{
  "d_model": 256,
  "n_kv_head": 2,
  "head_dim": 64,
  "vocab_size": 2048,
  "rope_base": 1000000.0,
  "rope_fraction": 1.0,
  "attn_scale": 0.125,
  "bias": "none",
  "tie_embeddings": true,
  "optimizer": "adamw",
  "decay_fraction": 0.911,
  "batch_tokens": 131072,
  "seq_len": 1024,
  "dataset": "wikipedia_en"
}
Each number is 200 + 30 x the weight over its row's rms, rounded and kept within 0 to 999. Layers, rows and columns count from 0. The size before them is the row's rms in percent of the matrix's.

# gate: layer 4 MLP gate, 704x256, rms 0.0495, rows 117-123, columns 192-255
# up: layer 4 MLP up, 704x256, rms 0.0481, rows 117-123, columns 192-255
# down: layer 4 MLP down (transposed), 704x256, rms 0.0648, rows 117-123, columns 192-255
gate117,093,234,216,229,217,209,177,191,203,197,224,176,151,188,191,221,203,164,215,123,177,181,225,171,159,196,176,199,195,150,177,176,254,185,237,168,237,252,221,189,206,246,180,185,205,186,206,163,222,175,205,198,206,145,149,149,231,222,178,226,196,195,228,250,244
up117,094,166,190,199,205,197,206,192,235,228,170,222,204,202,191,236,199,191,222,173,188,214,210,148,193,225,173,191,209,147,157,165,181,236,184,211,199,220,205,197,169,209,149,292,222,189,266,205,168,227,210,182,213,194,194,188,192,197,150,210,190,170,223,241,182
down117,097,178,133,239,238,235,217,243,216,208,197,243,204,167,218,197,128,196,200,181,169,183,183,210,181,233,260,215,218,144,209,206,179,226,148,186,207,255,239,225,167,165,221,224,159,216,230,245,188,240,191,220,208,200,187,190,164,177,188,189,165,153,158,195,183
gate118,089,163,198,252,201,231,237,147,195,170,172,243,218,187,241,226,184,154,136,187,201,214,191,184,192,198,160,214,170,202,155,195,223,228,231,216,232,178,205,183,173,252,222,191,219,193,175,114,173,199,130,150,156,221,224,186,213,191,183,245,186,164,245,222,197
up118,094,216,205,208,189,283,240,172,173,170,192,134,268,194,212,229,176,171,212,178,211,223,219,179,261,189,154,232,209,195,179,194,145,209,256,193,224,221,209,223,209,219,193,171,198,155,154,196,170,208,177,181,209,198,151,195,193,173,231,191,159,224,212,201,201
down118,091,148,186,227,229,154,244,191,196,174,168,269,142,221,236,224,211,211,192,236,192,144,207,191,192,133,206,170,201,221,175,225,238,209,182,219,200,200,198,221,184,177,198,224,218,215,190,156,150,183,160,150,111,234,177,169,194,234,123,163,227,173,211,198,204
gate119,100,217,229,203,177,183,143,174,245,255,171,203,182,213,207,195,257,211,213,183,184,230,229,181,229,217,150,200,203,236,182,228,208,217,223,228,161,212,211,188,214,167,184,213,252,142,178,174,188,242,209,165,126,176,216,183,181,192,193,194,191,193,176,148,265
up119,103,196,176,233,202,211,187,202,217,211,191,191,193,239,129,229,222,199,163,199,193,214,186,230,188,217,149,176,196,242,204,170,199,223,133,210,134,189,166,183,192,189,202,183,238,168,154,176,160,209,183,197,201,169,175,198,249,216,221,197,163,207,190,234,193
down119,102,174,207,243,199,209,176,165,207,211,201,262,213,226,235,200,209,194,235,166,221,228,146,217,191,165,219,167,160,213,221,204,223,171,209,173,226,223,203,110,222,134,197,196,175,153,199,215,156,234,199,211,217,189,239,188,177,231,203,218,202,214,197,149,172
gate120,107,224,197,175,211,197,180,198,196,170,212,191,238,285,172,186,208,234,191,116,164,181,162,142,219,230,148,138,243,184,208,149,193,184,208,204,247,207,203,246,218,207,211,198,212,189,185,183,184,236,162,161,206,220,215,254,194,166,201,199,241,182,194,211,204
up120,111,191,206,169,181,159,117,142,215,253,189,201,166,206,255,222,201,184,268,226,172,219,231,113,180,213,202,137,147,158,159,177,202,198,243,306,176,184,187,220,223,224,217,181,232,220,216,194,195,240,230,143,256,205,158,165,219,241,194,184,181,169,178,180,185
down120,110,127,196,160,232,147,147,157,214,254,225,187,240,205,154,204,124,197,223,264,220,247,242,135,204,203,174,241,148,158,161,256,204,165,222,234,167,205,206,240,178,169,164,223,166,204,174,204,233,212,214,205,203,209,192,151,218,205,193,180,206,195,183,185,199
gate121,097,206,202,200,181,225,205,190,198,207,161,162,238,248,149,211,199,222,150,225,192,191,160,196,237,160,153,201,196,164,191,186,194,169,183,162,161,147,197,252,193,221,166,227,136,233,190,205,197,232,209,172,160,226,204,159,182,196,229,215,213,195,260,205,237
up121,100,166,179,201,183,241,190,197,164,243,191,199,209,193,185,284,177,226,182,216,144,192,193,177,251,212,160,210,233,173,156,169,180,191,178,170,182,203,226,199,197,234,185,177,141,210,219,221,199,140,204,197,219,187,232,212,158,166,180,180,155,174,186,174,234
down121,100,159,256,174,237,199,183,216,181,178,139,266,206,189,221,220,270,224,276,181,217,169,226,238,196,184,198,220,240,193,193,205,201,208,244,200,174,163,125,243,200,191,194,242,261,177,209,177,143,209,202,194,203,207,230,237,209,164,209,237,204,212,213,203,207
gate122,100,262,299,220,226,238,215,231,200,136,221,179,191,179,210,170,214,259,269,207,232,161,216,193,107,137,245,162,182,206,220,224,256,219,148,195,208,162,173,183,202,186,194,148,151,158,224,218,183,215,202,204,176,194,185,200,207,219,210,212,209,206,201,199,187
up122,097,192,166,206,175,244,238,222,176,171,158,210,216,199,243,197,179,187,242,219,236,249,255,209,268,251,171,162,236,187,218,179,211,203,224,211,281,183,239,148,250,195,230,177,193,208,232,253,194,157,181,238,190,141,210,207,221,177,177,184,206,227,247,226,163
down122,103,179,146,226,148,140,188,228,206,226,186,216,186,193,163,183,168,230,171,186,178,226,197,247,237,245,216,252,182,167,175,189,188,193,222,247,196,249,181,275,202,225,207,211,168,185,260,183,200,204,195,137,182,191,241,223,162,216,144,196,176,201,257,185,195
gate123,107,220,185,172,158,231,158,195,197,167,202,190,181,181,213,197,152,177,208,218,193,242,168,171,189,207,174,204,233,224,214,191,206,177,252,196,181,239,197,193,261,239,207,268,196,149,221,184,218,232,210,226,237,215,159,180,247,197,156,181,164,162,194,201,160
up123,104,244,191,230,209,205,187,200,242,164,212,198,240,167,242,185,239,232,215,250,212,153,217,187,165,218,201,213,240,135,172,136,189,182,248,185,178,223,186,175,244,208,195,197,173,217,194,154,237,266,219,228,235,202,182,207,243,199,187,151,193,193,195,224,199
down123,110,202,208,160,243,216,188,261,173,195,158,239,186,158,157,209,186,216,187,236,224,182,220,255,185,189,207,197,172,206,204,241,222,195,114,264,223,158,178,202,207,234,219,170,204,240,218,207,176,193,202,194,192,185,211,192,154,162,234,204,195,236,194,252,211